config.yaml
num_hidden_layers: 12
hidden_size: 448
num_attention_heads: 7
num_key_value_heads: 7
head_dim: 64
intermediate_size: 1792
vocab_size: 32768
hidden_act: "relu"
norm: "layernorm"
norm_place: "pre"
norm_eps: 1e-05
positions: "learned"
qk_norm: false
attn_scale: 0.125
bias: "all"
tie_word_embeddings: true
parallel_block: false
init: "uniform"
init_std_qkv: 0.0238
init_std_o: 0.0
init_std_up: 0.0238
init_std_down: 0.0
optimizer: "muon_variant"
learning_rate: 0.008
lr_mult_o: 2.0
beta1: 0.93
lr_head: 0.00759
max_grad_norm: 1.0
warmup_steps: 200
schedule: "wsd"
decay_fraction: 0.572
decay_shape: "cos"
final_lr_fraction: 0.0
batch_tokens: 131072
max_seq_len: 1024
doc_mask: false
train_tokens: 618600000
max_steps: 4720
dataset: "wikipedia_en"
Each number is 500 + 25 x the weight over its row's rms, rounded and kept within 0 to 999. Layers, rows and columns count from 0. Numbers have three digits each. The size before them is the row's rms in percent of the matrix's.

# down: layer 9 MLP down (transposed), 1792x448, rms 0.0497, rows 326-438, columns 56-111
# up: layer 9 MLP up, 1792x448, rms 0.0933, rows 327-438, columns 56-111
down326 094:485511482471478508491484510535497467490560486501524520487527478464511519501532520492465448544511519467494513474513497456494535529493455488451496487502463509499462537493
up327 097:504527566543529474492496506461531499511509503525459514482494530497527491517461492495510513495519516486502498499507490500514475502483499503478455485474488510461473549493
down327 097:534463493475506497523532491503443523539488516463442501534477515494485522473496533489523490484508506479522501512504527487501507524530493452500523496484519465508530496446
up328 102:499520449525515524504489447472519500547486488470505532487504515510570539482477495486581458473493485524505533503482447528469502505514523521481513517484506456483509486491
down328 102:478525480505481493466508499478503493512435492485465533462538516504527497488481480502516465538539499537528534422533501543516493537537495487499465536489476485429529509495
up329 105:492503523482503457536473491551514494481524502496536508534521500465517529458498501483518520486462507487485510503485502541486511505462512498469508529497485477486474500536
down329 102:508476514497500485500493481477483504498443494483502504514513465463492534538489484482501522499516492498484497515438516482474512499522499483529479487521490503455520500540
up330 094:469471456494522459517511447508500480517530457544524506491473505497504484503495511524539526573511474488478519462482490483494475514520529507487481493490527477462481532496
down330 094:482522472465489489525520525516534501482512473499455545542475483490532513551498504489492497515494536467489458456485503480541472534486521528464506504489499461519568531469
up331 104:473516513485504485516465494487487511477492496500553452507519478555533443489508508554466490485492480467496506488508471495561477555520494445476495476489559501532512475481
down331 106:494524483524437495480475478510546497496507455488540545468480539491526492539496505480492487511488506506515493533521488498509456473519513522496486510481492531521512503490
up332 090:484493510536530480444559461469489477501484511500580505530518544504505557514516512517487510481475517481540478510506503458492531518463550514499510543516488479476493475480
down332 089:502508473534495513512514480550449504498494470501519483516500499532491504469508497483542516536501513513476514488477465520504505525476502477528521519488476481491450522496
up333 102:523513531486518508471549499537449460516474479453476496509466517483462519494521500529511504494509465494507557500507531484491511511511509517479498509473504528542504523484
down333 113:476498489465511508467533516478487518516478524490481478520488477494497535462501483489464480518458542516499543474552504473514479494531511513467496524489518522537474500456
up334 104:531452522485461472508509516513523480541448456486519495518473496524491538474476516514491495483456473513493509509541461490495502517531517467499506516461472495486492449487
down334 101:541516493499541456556470472487491503455521508496483517519480508519492460501496501489489519513486499479545528497471544485478486542496528519459463501490529491511513524501
up335 098:478509466471488510517461464492493510476528451507557486506496517487483523504534479526490512523507543540528549501526490497495480509526467483508525493467484490496484510481
down335 102:571503522487525473508558528462496502548452464524521513500505532510463468542550505494497501550505516498512491496504510522501469477472514514478481502502524504520495497485
up336 097:485500523483466523480443507526539540490499506452451497535479476428478546533515548482496513510491491528514510475513475482498492503506454474508524504475504516497503519478
down336 094:507480492498513457499498475502507509496485501467529474452504494518537514473465478524521467517478511459523488511488545503534497544495497505541524511482518495462500466481
up337 105:525539497525500473545508545533486498480547497503513511489497479485501529508467531455490514474458510495515482520485509518488515485498504480519547560485484512510502458459
down337 100:548492474495513476488452462503489519500528476450520475504526538501483501496520559517485494506508491454493453508528500530477473515511483484478533536484482492527512465474
up338 105:503556528523532494533512451467529486496487500461526517494510531468473461512513515520510546493508449503525495530481496472469512498555452487550498478477518498459445517554
down338 103:488468508490504468446493540509507553498483541485466522504513511508504490542509498480514536498443471532492480477465501502485514528467539471513477520498521514520516515485
up339 099:474520522520529510499495478485506490503518486469515505461500497502483453518476532508461507495502537506468512496453481473495534511485513465490528472463461518508505496483
down339 100:519511528561511508477472475529518475516477481496500558497483523483465469493502535464547520491529507507498511496476484507495474477473527549516479545466482502485521498502
up340 099:483495477542478445486492493470537478496499493513510512469515473475526524476467532532482503503538533497473525536518483512507512518476519509479491513523506489519497479503
down340 099:503476466495562472467516509515519490525492478509485491511546469488512488527516527513490476481491479535511477498529542538500507520522510491507498516506491559474480475500
up341 107:512533481533482492507499517521495545450516509540577460501519486518496459462536474514512523509478483477458463549522495489533513491520525535525486491494552505506514515526
down341 093:499517511520478477472504524479533492486503519482536492514497464509516514468512497506435510497495486455497461510526534473495522487497502498481496492493479448510466503524
up342 099:472509513501465485495473477536523479503508518510551471554475495457540544515532506493497477507483478501491496538466548523488511490531494484519489420488506444518482501445
down342 100:456540478479443513494532440533510524519508531539506493517498466478463480502552516498483491491482452522526539528501518505510468499499482503502535464476501531461506490543
up343 108:494540524516524536463481498501486525471503534487490488496493520480511437491455479526475519543528498492511467441527490530532494538504467459477504494488476489495476484513
down343 106:482571502444520479449539538525474495489485513504478508542508495495482536507453495486511489521500480496475499471492507503487530450518494492490503504483485519499518488481
up344 095:454485525507526511493503490505461530504529450516506493496507474465520540497481495464519485537504461471524477508482521532524480516468503525574468507525497504477512525454
down344 092:510539500516505493513483523461526488512448481454530465468501462497507488517463477507528518498498503518493526453461526504487496511537493483473490497479520486510485547499
up345 095:509517506561457500453513480512509507548479470509487504482520479495479527451520492484481511502495490510494464506494490517505478495543562509511509507492479589508473498492
down345 087:521545486496501483520496523518508530494540488488511500466507521511515515506475498495463503469524495508514530492499509473478487478539511488467492500493484512497537492478
up346 099:489506486475527492506524508486473488516519425483493491445495459555521482520506488510512484535494458468532522483490485489531519507462518488470470492475450473520513500488
down346 099:484444519501517496503507454502525467514508575484493515509470539454504506565535460474473489490492539493501553492542498473504499493510530536495554522500481495483482476520
up347 108:509504516464549500507500476541483452483509549456490514512502521501456496468493523514479491503479500490500518476508477519475510529485512455523514513525500542477526511485
down347 124:505502518498558500502490526478516477512498495503416557509521507520440497483559465495470477502495507495476503473533514518510531481530489472496529518480501519528467491484
up348 097:454450554541540518473485531479493533494468487491489546467526478487480460520459531504499538503495494510498491490524498505503479509482506477527501466498507508523498516519
down348 096:509513495480482494502461477521472487505487487539499480503522484497563503477502489497429514486500517530535527475517503484503525440514504480496510460483528483475518477526
up349 094:488452470485507457490518450551498543498520516494506488530472512482538521536510462489528430484494497466425480506520556472513507551506466506480494488502479492506484492516
down349 095:518488515515493432498490501510548512558478493507514495497478474476480484556481529521518486480487491492514520512507505529545467491496488484492476513474473516496522481497
up350 101:433554494488494510553572529459490488524489486492505509501451485537515451476463533527508479461505489486474523520495530499523473482451483450477474487486489500503497538475
down350 103:515530497474506471499538505497487480463451551513497492491477487491480536517505476506517515517432522516515537484491499469510489489541536577521493533510508476510446509500
up351 094:530542444507468514484432521514469470473520543491526508501493510539480511451475532538500503500508433531503530477541485501515497485488459507474474431471494504489469506466
down351 102:494481527485523523525559489512521484532519493512486513485487486500490495468513494522516522515484541468545507494559478491462515490504499490525506522495470483504527467467
up352 098:505519500511494525477529468511532500494498504482493507534489539501484497485445497476463439471515502492482521477453540511484506511485499455464524462505536517545500527516
down352 100:486526506513524497514517542494502551518517513495454505501495517507524498534511473482482536500463492531504521566472530487508504469536497494491505555497486425491503475508
up353 097:464549498506512510519501487491491506512492520471448498506473517510486502525467491509514492531454528523510479519468533480454482513533508519496482485504451500521548504500
down353 102:472507537522506454462497511485513448503457505535475445520497514484511486487546509492503504486490495500504513553541475537488499482491486511459455497506500479511492466512
up354 107:477514500492525532518543430508509500524517487475523496514494436512510467536509479531544506508487516513538481509477521487511490524507494505510523499504551454482525421480
down354 111:486496523519519529522445524498508487532508484525474492467468509520520577468495467467503484532521504520458471515507474490520493517445491481506516488515484503488440521500
up355 096:523542525534515516456491503532493535457507491495533495554484478512459499487481406541460515533501500523481509514499494480512528521565510481532527492480484474500504488512
down355 089:507481482524528499487486448515523543483504470495486434513474511494518510515466467513474473508512506525499514486488509496476486482507520487457491497491498514531503487507
up356 094:504515505462524498529499471493489487431501502483485545552502481486481510481521481484511487490459486505464485501516534528474522503490500504497538512475494498519534472493
down356 095:516547481486494490511518469473543510447481501495496483477473554471475520516548535507474555490506477448501476541509486560485466515511492504514493493564501465531535459536
up357 101:470537447489498493511528524476474488516514480479515509550565526501481517515501543515498479507494518525515521478463490458487471504494508466493487463521500530479474530466
down357 097:525503495512438508502457532504482524465509545549474520466521539494489506491505494511426510517538494485556462475514520486533511498459472479524458496488505503469517444487
up358 137:467430516510486533487490495568508509535519513463487516487519505508476461515504482540487474533494483491493504464446518521466540524488513461507469499538499489506531523499
down358 150:476497538517558513473522502482521522553480518494563477507510501477479474519509513520474486508484484500518496506469520550485498518476529476487465489522485460533529469518
up359 105:535511516491519524465510511502502472483514488492465493478530522511517534510506463513508450507535498483509478507495475524520511506499464487494486526442508529514563504515
down359 107:445545477493477539503441469468507499495496506517522533469526483473534515516522483478455499507474480510499531513550496493508490528486481477503483463474496480517525497501
up360 105:526487488496492483477525512529493503470508509508485487534455530483521483505509523495558485536453507474467506522485522471507479494526532511501506496459537495495509515538
down360 111:474489474455498504487510498503496531480482502556489489521542520471455525558502474503533519448508497496477470493491535468480474462536550490471516454464489472477494493483
up361 103:521526473465523521489494526504546528492508518524525511514506550468478487468487444482495506514534486486490472527482507492462520484449543461517483498513499508520485552504
down361 116:507495494505516547534514528532492476532502562495524512503478533482489526505481522518541491503511506456520532491504471510479451513547491522513519500499465468504526494512
up362 103:530526529501544503499502495511546481478521512489510501452513516498486509524504504506492487530519498541467473496480525505542512510494495539526560472528517512521465503484
down362 107:506484486466496495523490505512508513505492485441422507522540456543493501482497507558479508572518494466506508461544494506479509465524517488510516523434506462500473454497
up363 095:478473504488485520454501502516490490494462483528507500446511485524516479519523482514499434555489513535503516461513502459481501476510509465512484493530497486525494503489
down363 098:480549512485510502494495527500532549531525541481417520501469506513479528515494493498531515485488497482534518551528522484491482459500464479475497482487513523499545505488
up364 096:462567481489496515511541552493505486439512494476473510504560512522447497496513484476483503505454496488506511507500516476496481461465467482508469513471494482514540525487
down364 099:522500473510522526482487516532520501450550520481438455528528526513532537470480483501484462509544544468502546477535492514475527479494496551497499523530507495491481491511
up365 100:521489509497517503538512479458516459543481503509518492519507465478508445530522509494482509495459478497523490478517570452515463494471532500473546511521527490521492531477
down365 099:498468509538461507526478496504494530489512492520516495529467506485536485488484448539480520463507484539517519530515496509498516477487528518524528508466490510514474498513
up366 099:527534483516508511475504516480503481482516527511522487493516513474489482509496492469511507491502473507515542521462492512476485518513513476521556483496491509503510487484
down366 098:508513459484426467521503461498471512521477521527501448501507456516533551520513560506523480507483483554517470506475507520500486479484484461498552531517514502518484505505
up367 110:514505510524484472500475526495450478509518543516489460502489515474501492515501508489470446487525508500497522510482501491534492525454481434448520497499443491537522489483
down367 101:490514473549505492521517486464549492512479507489649473513470514493523483447471533487503476473501536529469471468511526433502473523489525514472523516523475520532468555490
up368 095:530509488511475501503504511527547497484513508512506482489502520507479518449487482519501480496525519486514513441516526498494540529538476471461461494528503477503469529488
down368 098:449528468493500487516522483476478488451436487521457477448479508494496518506559533529542544460519427504506524512519524484511497511529519560502480500518521512492521512486
up369 107:505540528465529482509488467517472514500502488451544502492480540471526514525475502502458486507506505498458519528454512476501529445435478502451479514496478485490529526467
down369 091:492454492467479529483547478540535478482455503476492480503456471505487501493526516496532476511532509522522521508495528490515527517525492457520473507494539520474541465499
up370 104:471500501530488509488495455494485533476520508503450500510429503516499455457503542469530509510495520568469506488486497492540486470463451480511470515482518518495468518496
down370 101:486514473516514525508471490492471550469528435499464538465495499508483476492545523518508472525502567513486461497564493496464488491515538529511525489465498513536510527451
up371 103:523491501494509533496567471495479486542526484549495553487493528501500517520479517467503529512534483506495520502479539480507470495533479520502514470503498461506508504510
down371 095:507505496509504500577446524500463453503505472476506515523500468541520506495502513505441499504488516518467503534493506515468492467498481515525491484499507479535471512527
up372 105:482501493447498508485564493446501527534502535475485484493515482509531549462497442510477514517488494511482475514483513499467515538511524488526476494515473515543514483541
down372 104:525504509492508504521496503512493470495497497516543477496533466482479483523506467489558481510548483527491459486525530567492504523527525498506509495500520513442535502463
up373 097:468524549471470482512474503482480427529512496497511564485512485542551445520498528520485495493487525516476473468514508483504483461499489491486498512514405486514477477510
down373 103:506513502531544496481477494531516477502483478487545491497494557527521476529487501549486437496492494492529481544485501503462521471524467555528486505542491509449503511530
up374 102:471552543537484520518488489473497519513528516483533469538504486486516490459483494493494520493521514470486491488495520550446516525513534471477502531548544468515511494516
down374 095:502516511547529480506490533506506510521456515519508490518522526488513515500472517518479511560480453458491462483503484537535521496542484492449478429521538503521484502436
up375 102:530520477514518482481501545525491518448544514479486513519514477498489475547530504488502484509487474520551489474537489506479515468527525520466517491570488462477496464490
down375 109:504475480508522466458455510510483490521474500512525513473505499488474534506483525502508543512508475476486518464528479446454491494490537534535511482524507489503533485459
up376 101:446576537470476500497534515488467552516452458479518533484480495475532511524498449520472483524492503468529538523546492521498486511500507476514519492477516476539505488509
down376 098:568515477509532495512505523475486506471482508520533498494476439478472479470478492447534486512497475504485482500428498489479513490513478470499454498476483504513466441498
up377 104:496480546527520431492465470507468461491521496478542513506493527523510502514506502497499531516516504475505530485478485548486526537507510540529481478516491476504459510486
down377 105:519461498476538473489509418509506493545470548475536478511488552464457519547475504510544471491478516486489460506517535511483529532501501501544478528470498468455490550501
up378 096:498504486483512464522490465470493492526500544473486512501500545527511533482498467491545493478485487482496530500524530521478492505510485444472492505523518455471481475523
down378 098:468547544509504499511477508516476519498507514529488500441524496497514526525480471533477495519513503520510507489529490528492487519488506482474542542493519491482505452473
up379 102:521476503520509521488462481502465476495501511485492505461508490513496487486515480503512515535501532499490496477465506513486510534513465505524489519457486524529530491469
down379 113:438522486522491535505531496456528503532514505480478507484482465520493522530525524505507512513504523496489557498482528483501481496521490506504487475515520509488477483513
up380 093:504490491477494460484506462506508493470544494490482463491514506524526485495473501484518502483496512491500521546509519497486479492504518501521473472536470518580535510526
down380 095:506513542514510486480483541469516450513505491485506495513503528494510531509512486503570500502496516497486552545474489571560476484501513506528519453504444517493510494516
up381 099:511536514476503514498465472511498503452529514466474521507533572481505529477491485488521485530551491481494517488484482545506527527495503483527510554451512462492562508476
down381 106:474509457478512513478487502516481452481520457469478507496455495478465468484514516509563468549494500538490497478456485536500489486508497506515488485508470506528516524519
up382 103:522492516482482498524497526492530458511476511481473530497512503483502490480493538513537470510483489487508498556530493494501549508461472486484489508471475523520497513510
down382 100:523526479482520519486463490499477491486485521486443512517515494502525503507507536527481510508535497524515491518486491500484494469467505487524473493477500484471485499465
up383 101:526519477502499469521468467489488484530516500498461497535541549528520520506537494541551480522503519466478519444532502565539510522505500471528481491479501508455550517508
down383 101:514496501546508505499453548560454536486525463552488510475485474537513490473515496501473510485547491480486541487464464513500494464472500495512517517506455486513502481492
up384 098:472511499497510498510528485494513516521510509455438532490487496490541516504502571505490507509487504482519500519461490505485500474501513494525514534524485469476511476509
down384 094:534474519491494499499541497511532473471524478469493483511530489539496516467494516489506510459497519535489523487493508458519491529516454497508509484471500562534498477520
up385 099:509528552486475520515512463542488495464514514521507470467449454482513554514511480521493500518541466488525511480509524526511510492507517517486517527483466507519467458490
down385 104:468467483510508492506430547473499504482505527471479456472459520494515532466511516515514502529447485520477517492507466524447483530478518528490555496504497529496485470522
up386 095:457492544554541524529547502490497508451526529497467495486516530487490514503528497468462453512472488478529505510546468494489545476484469537510529498508499501479470484511
down386 093:493553477507533504452529463516507547497500482503532497488478534534476531530477512521486520503524537496520463472447490514481504540488504484467537484500448524500535465516
up387 100:543493516477519451551460458536479477494525511530472484505502513493457490476534496492513441509543501514487458489462480510494508498475503475482474460477519518522483520507
down387 117:462531512484525484507472517515547527507541566479500491498456550509526494477484507503475527481557501506512496541473492512490502489458478471465553486484465490518511530516
up388 098:457522532565547525510481513491494455507493482523495502497528476468468490523509512506507508493516495527510529481488519492485504515505486508475510505498488468485476505483
down388 098:469526461567490494520552506499476469517499513498428505440517493511523484492522517536494491514527487502539503568464513510478492538531514489530501503496502485491502521505
up389 097:454507490476474525484483457497516505484490493496527510462503499483461450544477452512516432509514484497530472523471501504487499512489474477534477521518507513462503472486
down389 097:543505461463492528498533536480466501522461495467524458562513524517510512488519494580488490470503480514481544497475488514491464474468494515520478473536475498490532481514
up390 093:521500494506483501528469486481506494523521516529538477459458512507514476505481486480490497486474482506503460473550509486513486490489454501469506516493497502518545514477
down390 090:487473484516487473476513473497489539501460485532518485527535488538487472499483517464537496498517460464526513520527525462510537522448536491498494506547529444506483493516
up391 095:502497491454541513522522506534546499525496508520497489507489529520480474497473476525534456500474518513498471469480513540509479482485518483527482514485510515539531528471
down391 091:475482455528500521483539454524520502500469490468515530543464505444543474459502510524492431465540523481511487510548473466503511499524469520491506477502459528479520460498
up392 095:528490505518519479485497506494482494554465513474511497413516471501509502493509498515504459477482495495547518520475494527511521525498513481541493478496499508553464505463
down392 098:509513490484526471519469501463515538519502497470561510483496501532501501534504509499482523505523505490485509459504540481452521490507469477482506488473502528561497505465
up393 102:497503505500505527504510499476529482486520524457467542451480494516471527562461452506505502496493484437492513488520502462512492500511504470450488481536506480515523440502
down393 106:460501499499494488493470502465539501527518498485514513495477537497478511485515483513492502493464502507496514503522560499496489532489520459490510485513497528468541492458
up394 092:501498479493498513491497495488560520499465489499457472524510490496496518500522498526507488533549549522554474446525547503486505493504512488487512484467495514514474488489
down394 094:507459485499473517495516475519498460509462546496405518533491443501494514529466472545512498493504500487504508508497471483538446538497493494499507527475500502507533537506
up395 098:500484526483507482525480502495489494481517495478472504487445476517508499510475512524532500479546464526472509458484458450497496473483486426500480468508454492535525539556
down395 105:559527514462539475488496538496487507487490478484454568493530505507504491489495495537503549552492462511484518507551505490499536533488497449507535483525438521497489531464
up396 103:524481506453554513511546505468467500491500493498489477486476497456513492470470464499504533530516500478468512510482515523519510494512500524494512516514474516504484531533
down396 109:498519483481523484526510492491494528491514507523489480499552517533510502461517527486511419508511473489531489540516522485465501516471507499505472517471504423474498480489
up397 096:513525525520517459473453479520486507506525513516495482465500461563483476505515474485530498568505485508525529474520479503504537536518503441560539512518501477464543453496
down397 094:490498547539505514457468524553469473518485549474490475468511540502516510510525492511486490504524477471529508513475525471516484515489482489475509480452499473478494457478
up398 096:503490459507515501510487489536461531489504533518509510528452465535513483449523504506492500496495520515504493561502481485500522474470513481497484487519470476497507494528
down398 095:575498563508479511489529424503511509509511477501453484453470500493516494503507523481506472445479510485510542482515497538499464486471533498533513485504499515447538480484
up399 119:521529487469503500505531514519525514466496501539466540511481502494470496534479477465546515509514493470481515536525545506531527522488519467545500445508499531469512482511
down399 109:520485523502508460541523530498511478458534492527441486500496518505505515497560480461512461492526472493473464505479513550477487499556469532498489514512513483533496517525
up400 098:479506476476450524513509497515443507420485537511471481476515491504466524490523479482484516497519481486445508529515502501461492530529532526501492502492524501456524431510
down400 095:511510489487527485497478507532518523513489496501480515548558499507481493471497452487512486528510493495497461497494519481481504492536541513522535517486511497504479516521
up401 097:500502484454526521502548499503517517478510495494503506475492484542504455513513478522519513529496588466481501498491525504488514500492482470477484480466513502514544524522
down401 106:499539515517507522507491485489509504508481424541522477526493525525487474482516493479499495517508490524478472531505451511572493501476495497481505475561503496516487500518
up402 093:535462495482460486466509486472526513531525517503500482567513484518500485480461507475494455500522511538485511536519496461490475458485523483501525460504577480514522546534
down402 114:514508507506514486432509502471476484511541501484493473500532568460496503518493523515531513483478534466491515517505482535532510517503459503537487510495530506487469536505
up403 094:473487489558509438550505526463518466507519502457535523519469514482514536524506494502508481541512510557533493494474534489474476464509478471445483529482513496474454511512
down403 101:531512497481534511482523501489497483512496515502558501462465536475495482509478501506513484457487469468514537450490488521496556522493519487523514514505486512497475504510
up404 105:504492491496547519537481536487486489491509528512548526543497517525473527502565482516490475489510509494485466473517537522509461446466541508472475462468498502513489486470
down404 101:495536513501490515476501496530487467499517459474397523462511512474511493492487464535500531485542487509476494521554504504462492523452480516506534504512522488482481504527
up405 097:475473511460492491447468517539536525464479534526524501462500519512476472491537514504500463523544462473503471510489495486514521485534528548508493483537481521504503492520
down405 100:490567549539541574526497505502504456452526529485504525533482504524498489461506505523495524545425494492528551498519474445544531483507485478488471506451495470452516504489
up406 095:516491513500486539500526510512475498493504516486488491497474489515507546508510539494478503522485496500495500503518476505511505481521475539504536454565454450538461521494
down406 094:462545503524493476486505494531505494476463527526507546470488505510520500495474519484504510482476508479465498549465459537520523564532501518519504522515530530481512483489
up407 095:491503495521475459470546470530550514499513527473553502513458534472512481499508493500460475498503506497526481520456538489508481511503501505495481499531509519498502508538
down407 096:481543505536475538549440513508471469500478433483554542478463557474505513526487479502504508486486546477510537504525517495500491488498475488522450506510478461552481515521
up408 111:492487495474548538529498503496528493488517469509497457478463530521495488488506535466463466503468516498528510509505489485506528519523510518482525546519498545474470514489
down408 105:503492540533466503479485448503528472513475490510490495484483504474504511487482519486516479505501484526519490518490497436525482474527500544469514514556518504495491498501
up409 106:510505523453483478475529533521489517505521524483505493466475544475472522532517494505524468476448515518506505523499480487515521516513525448526504541521500505537512514521
down409 125:473484473430475501493542516447492535538508507506501487505458491498479456538483510541539490481463529530515474501514471475494535528532515481505518525522475519533538491504
up410 098:451466501498482513505498467491539524487504555518514464504441488487534490418459497517498489511473527542525505524472465487532498524507477472419486485511481487500491486508
down410 102:457494508530465492430487497499501500467503499549500503507493485551485495507481499494467471494489513488505473444456505517453497484496505522529510515476518465507495541512
up411 094:529516502496500517471462509493544504537527495533506472527505522512546456510494482466499481516517515461516518482435518536520554496480490490498471506483501495485512495509
down411 096:523489502522505497507446503457525470518446477502517526506501478528482507485486482502523493519506501501450519507510466516502495497506466485507490517517519479512511516493
up412 098:515506447494509510493506532532527461518499503511487495500519503528526496452525490477494497516476451533491525503496483460482516496492557506529470472485490492497441520477
down412 100:504478525507432461501519482484470499501474527511486440504474454489503526484541477483526501483448484493501515484533515474440475515537507444448548523463501477488499500478
up413 093:527507425538525488477505481490503517496506483464532541504543499479470465533502530473492488488507489522474535480521492493502538512460522452509515513504496489462509481521
down413 093:505511482482479530531505509509527477530498536521461444538511480463487488454521470515500484495488506513504510503506540516484491461500462501485508464520502482487477511521
up414 101:448499504467478492501523506518499484499523492535472479528454527546467510488507511526514513436469495532488488489529497507506497480488553535515525536529472470497529483486
down414 102:504481515538518477499511475506477463548446504504515500524522510495543498546483466499477509515501515543503483458490521473525469491501507489507462519519523513519493496480
up415 095:495515489441476506512478501513484492486476515520486487467485498490518513515517519499494542546469499477502522496494552488505468475490469480503481467513500514490498499503
down415 093:531473504503514497516525542498478536513512493491426489447505475501515485539499502476519486511515518518500506549500512495538528474554508492508469510460516486478509529496
up416 096:436533496496493484531508500456496444531513484469551500489548503493488480521448564537548502508514478548548503517493513444455480520533509494485539524507492499510507489512
down416 097:520489504491499475493504515466486496492477518479516519465467506497486507504466506524511494478476492489510486518475497503444524482543516525527468468571552515505502511513
up417 107:477510512495513497521469532494485513514487539487501478507496587546506490457489530516460487542464534481467457532446537527516496489514531493535486515469524505485500527480
down417 107:475502526511507508491516490501485540526474520564502519479486480477533501498491544512450469503513515488531501511508492472478461468512493536511495527480505526523471504494
up418 093:502526499450503488484548530484502516501560526491478450488506501499468516504513525493439462505488527486551480464489508537478526481490475507505485527490516524517528509504
down418 086:529493491525493535475489485489507484479514517483479479504527488533462523490513535499509527466517451553485493518451427526531509490498517514516499488509509480512488502515
up419 099:503521513500477467518519486531516501525503467519523509512498500516504495485466491444533453487517489485484541481495487525474488446554536509485499506491484540534497514519
down419 098:477478504527543531538505510510509498520474483508591472519525467514482461484540463512530488522488529495531471492445496472487505472559525490492488508474445488459529485487
up420 103:506503467559497454499460504478538514519454486499513503486505500486495519515505534490511508489512504486505497512502556495516492464484519514486513488496497499518456488514
down420 102:437491485489497478497488492463493510507561512510551471523535469497533542535493478521460497528504500561517578456506459529524501510477527494494510495468525543488475527508
up421 097:533541475487527509449499513511529482523477508493460455523493469490513561458509549508490495502493473492500479541485516504544546520436518504497518511456475509496495474494
down421 099:520485469499468468523495532516524546510493445556427510509542497567515492481531520482527488490535482473464535479495464485486474486490561452507517496488508519503532509520
up422 104:476501494503460503452524490509510504463501506500501441531507518488488492529473449524517508523468544474471468511474461464520493539481496455470539507521514485447477482523
down422 099:528528479528486495495453498485496509460506518490489510542485496479508488494542464484480471460540495470459514470518460468508522521480452464486506466505456468437501521475
up423 093:530498547519512491515535495578520464518475493504489507446502444492475460406501496462497486503480523483488500481483474505469571516480513485508506472496509531482498482476
down423 110:486492524519538512504450531521472515476483499509420485467495506489540511508530523519506471467493520467442536505497462483529506505518521532488485477540500511532505496500
up424 097:507501551513485506470490488479524504520543484478461494493516496527434527485514485549503501496484484498537503504464536507466511538496449496486505511541483524513477529533
down424 095:440467554494481532483479497496491502482489504508593515498489505493482446541535503510500492480496522472519506469471492481520463519526497532480523528507552495515549527531
up425 097:500482480524452498445506511501508511517450516506480454496473492547506504545504458498523465485540547490535477487500464503479543525517482479496530543466504497523520497524
down425 096:552500502426501523517495525533509521521520444547540513498500541481455455500541491467496530488499497504485482496514482485520516549528475514478489483512517459502502468520
up426 098:504529517506506489537481483534550502477533445501517467489484490455558507457514446444492484506485501519483524490535510514469497507484466544479493509493534490487531513511
down426 101:553508499543498534483476489487502556516524540501474459493486492505508525540478478494531477548530462464511544506497467478515451501533537510513536480537496482522542472531
up427 096:466491490529499487465481473522485472508473481519494487509510508509547502473451501470496477513494493500546522526485511495530510510532488488486459506504505523476487537520
down427 099:483518487512506467504479496500483503546469520489442469437496514501506512543488514454529499533511498458528539569468481453485494504518500510491525498505508504516488502524
up428 101:458459527567472506541531492498514516517479517526500528545464491535488498483482505521469485503494482486526454475476510535486499499519522523493462462487522501468528539453
down428 103:486499552525496470488489531516506522542482489482477516522437541507460511507505507538556486475514485517466520555492530525515522510532511481525483487474490462488512518488
up429 098:508482507483520515487491513505468514499454546490492469556483481493509510503549477527464527511496543486522531485450484516514533470487480531491471499519487479526528458462
down429 098:500501502504517473472490493435540451533485504510541465476510498487511427491474526499546523505469488437531506497524535485477523496497494498496508459505464499479492499519
up430 105:476502482488478556491487514527510510541494464514509497490497509483489545473501570492536506543504497469463521474527504486478519479473526531450494550419489491499503479483
down430 105:517507499456547497508518488476455510460520469458444487506476496453488469481521511451544531530525531511484504498496475497510516475512506497462482512462496494489480490504
up431 097:505505474513539534512488491511494554500515528484515491449488453509509475515479500489497527510482478509483497496427417486501476522479547492497471490443471508512507490485
down431 101:508482528497500514528510496490466482436514543524465461519551468501486479529508483475542484521516490508518504513468506509476479474532492512422511479495518500529507477525
up432 100:558495517508523502509500536501503543473507517526533530555465500518525495496485495481519479517530497492514492517436462487464497523475512498516484482485514473511489484474
down432 095:540513497514449496519516486526509486489541447499510543480517491515516544521508533515494532483509531524462508456561517502465522520483506513502503525478479515506456495497
up433 095:519517499553518531484505464480535497485498514440496482505533522483462464487504501517475480535499489500540474502477515483487494512512460529520528538527500468524443513515
down433 083:507503499519497484467538479486522521517502544525496507516500525478509490549478514500501528490471490508509514459469509523468477495486484483496506460496479531469536518492
up434 113:505486534483521484458508524489512515502480464492478496530496520482525486520550452489491480506486508525521497488476505558510556529547500497555525502516486494474515498494
down434 099:558451488474467512506563498478519452446498492502539487494504541490489537474506446491528452500508508491495552489504489523456520499477478504509487485510496488512527520475
up435 096:455507555450525495496478504569466482495520525493474483489476518502476448472528542504503478488465457495502536527493491448503474508519468496533506501515480498492504471488
down435 096:509448515540497475517544507498500518558509526505457502520523493511482510524531536509534549486528555508482478459462478496485495502493487523504487477503512529511446522494
up436 100:520537495483472511491467543528496513483531497487472508496528485513498553464526508503515511497535461472488539519524516457525549471493503553499473503545506495448518509509
down436 092:523436502514474491500498478490507523460483480515381502475476496524496498470485493458488490489551466509491466495483492503489531525530482508488492502506516494512509524474
up437 096:462535513514481543455532487488514496543471463508479480502523496519503508517534484475512469496499488505497507463486495512523493434493488486504523461500531475478490505562
down437 108:490480501491495516542505491518516467458469489504432482477518510468496497517455462443494535497506520477489493481510496492492483501521480486502485501517510529525490501493
up438 102:534484498518489535539511494513489513513504527545497503499487459482473505517531451558513465499512516464504476533520501542475439500550508502515484473509533500481488542506
down438 108:521517473507473502518500552525504494519532537497461517511510513486523477492483469519548480520469512505475505503480486508511436507506469509449505490490514500479520514535